config.yaml
num_hidden_layers: 8
rope_theta: 10000.0
tie_word_embeddings: true
init_std_qkv: 0.0356
Each number is 500 + 25 x the weight over its row's rms, rounded and kept within 0 to 999. Layers, rows and columns count from 0. Numbers have three digits each. The size before them is the row's rms in percent of the matrix's.

# down: layer 2 MLP down (transposed), 1280x320, rms 0.0511, rows 44-60, columns 80-159
# up: layer 2 MLP up, 1280x320, rms 0.051, rows 45-60, columns 80-159
down44 096:521480497492482497504542470525515501503557515506507470474557437490519483471498487536509548504540501493481463556538488547495460480450525492517483542525514546475522479514513454492511462552492519452491546489500524519523525484467488482484435515
up45 090:526525445454479475499488554486558444494474524472456532460466530481535528483505477473503478489509497499473451481467504522524496469492526478493501495478506522506420538508504523503445514523510512484577493471507503474530511537462467493469522494
down45 090:508499481535518514505528486489468544487533475518532487539541468536490511473508494515510519528489499499528536482464542517480506526476508482530539487480530495503542478483526507505484482489468440514466522502505513549478503504509563518584524509
up46 102:491509505510488472497449514545452463488490564473495472483480509480462532453525456477465492488518482538483484472473520475486501479508470484531472492450488528521490491498509480491545486498488493494471470478490513521539515498502482523495495484
down46 102:503474529506488491514484503544487471454534522460444512482485543560516501499510475477488453526502480484447492539493494476478483519504506527541486487483516558468491511500513544513513483471551515505510514466469495548500534450551542496494513502
up47 101:437483539507466550503533576489443523469534516491493488503531498505549476496496455491453506520510502488485497506538508466530494478525460471494507497484499455553484497490473525524479487517526493470501564491520514486481485497522462519524446504
down47 102:493484470512498503507471490476499514500477496491520458501454488516465496535523515520497457500462455480488543515480492506467556476523503474518518498465543508472539493482518510446503503477496501463495453508527502530497533495506518475537505497
up48 102:536462532478500504513493504474523510463536487477460507541509476460486507476501508546467498497480492441494467507484503467452516548510476498532521509487474533458501472503486514494536470504497486487497489478499501536494535433502492539557467480
down48 105:499485472546504475494515470518510512516477473534540464523517508504488476464530508483500467518481480465449504480547474470519514508496482492456477512494499484489516520522453483494502523488493539495514461520479488465510498529532502522475512484
up49 099:502497493509500501487516511520487489494452510519482507493455508481470547485486483559480464462502514476475493461533526500509452471498500442522484520526540496480509468508525515466501523484487478436560530505496510516480513450479523459529552466
down49 102:504523535547516527503485494544524502496517467513502484549511517492526517505485508533498495510428512469524499494489507510495510538506507462495489489542483506482473538445476508484467517497483466497508500543523496540511478472487461530505496510
up50 103:510515496503504521502465525554496512505520508499524516498471501500500489451478572519426527472515470451530476525482499504471406471426482483493482482534563468494488484503499549546478490510456508476508506485511498463489469476538514476529415509
down50 117:525462475494497531489494525533528522503538522517495466491487484514509475538473489474503494539498458495506533486510511506495474477490457462500514476480495474523485472491479472499515513509466500505500499480505498512547433463478496554509444480
up51 098:550481438475439486467510500508512496533522473460519518485497511503463510466514525485456477529493471477525522462514512527503494491513475550525516479536485466504497532480529524431479483539474489535509444477496494475497487489509511533466487461
down51 095:497507507463527532485479504507521545455509478490466514475490484548526542483484472498516489432492552514498555492464493458462482515491500456450484494479516488533500459549470495548510545485477493535512552485486522539484531517496494468473476486
up52 099:529517462504496524453509510466504498465507471550528504550533480491568541452491485486506499531510528513512479452526474569559487504524524470507470482515492510532532483536489496497496487502501506476455489490528515495476462520507513483533511488
down52 098:496520512463467499521489541442467519522481514518526522472516516478464465519532455559442509534530476509548539503499483473432503488532478513538483507554500453481490494475522483510495503525472507508508521518495511482535533515493551479550523503
up53 101:514509463469484507504485502578510514499503505525486507523474503467511480492427499481467459480490492554495511479487490478461499523515523465461507499474493492495522459470483512519426479516502514470497487480488490530457476418518479460472498482
down53 109:532556498539501481489475486482512490533481510497506517502482496462530534529515486509517551527484494501537485458484511508521498500510526515516514531506488492497519544480500483463514489537474484495523517510524497511528503500521505478459542494
up54 104:500503505514475521485523503510502516496476512583470493555529517511479490508477505494470490484521470464499513513447505444472543502561487496440512504508492491476469493476490471476496490529507488480501534474502512493473415515497481482461484548
down54 089:506457519470513483498557510523525502500513511464546504483515478503510469496509482493519500537486488498490524459529513490499528477442548510545530486489504485494486512508526517534489502478529478537523437503486481517503505448495520486492496497
up55 101:508487529457517526501513521501454489482539501516477476499501501480496512480487508503510520499545464451533513475476510489482497480553493446527477542496474503555501522513514521498525506484485510502497509498502462532446489499478518512519527477
down55 108:512511514504481533518478447542446511455482469507499501517511504504496458533476464525476500535477503554470502515478491521471490483517477552507523497499495482474488477530529510519496529552534479528476469463496486537486490457505485489502548465
up56 096:480472512480456489479481524524513465489492474457494513523476496489491477491477491476520502514520482483511478489466574470468525501517492549498510519464522515498514510508518508506483536510515511492521506481502497488472474494479537511477479505
down56 094:536480551514461492509502471453500475498481504506525472484559465479497537541477463497525503514513474549470513522466493555502542485475485477570490478544439460475508502473500496520538463477472478517536478526501488505519529525524475523484498483
up57 107:534506473490531491461468555502485504504509503478538492497499487482519503538471517522535506458475487505503516473482479496560472468514551509487528506488499564514503530482458449468494493522480526508526458483550479505495490474508501517487511532
down57 091:504472461501470502548543470496498470505483466467459475472494487508466508464512486479485436512535516491508467510507514505476517517486490521502490497492483499492500481476505509465469494502448468507512447459482510427537508527474526488512510460
up58 099:527533513486516497493509499491511525490494463495523530522536488562505506504505475517525444481518523493479506502473477495499514445449522499497481497519470486506508507528534524517492493502536460487490540518482462505459528489488510483519555480
down58 097:492464505511514523484549474505512503496571502496487505520512536455505505494517535489455535499492484453487494525547539488482499511508488523524537526471504542483469515514496517506509498492505503540468485467502530484529453517478501484464471446
up59 094:453492470468486484463534504482520500445488431494515507474507476492505481523503478515560476491484482534462524484519550500503518533525495514465515481488484510533523520476513509499494510530502501481492487483511476521475514486473476489520524522
down59 100:560450509525471529512489503527517566538506520476505499490495545480507531506528523508459529511519553461476495487492518512478455481426515501499510536503525518503509500516520510515518472487481501459439513491466479460483488481479527503459477491
up60 110:510492529494456506471535512533471459500457479497446523529531497500519482508503517498507478448463478510478470517474486468463506455483489508554525514507494500521507484492488524524482459487479482520485520512515464487484434498522487497520502515
down60 117:512512499500477504501494524505491500494483489514540467460485494525474519529513437476551543501517496510525528539511516460500513550481509479511492466489515483519500525489518498478507473482489499513514473507507497490491541506517545507497529558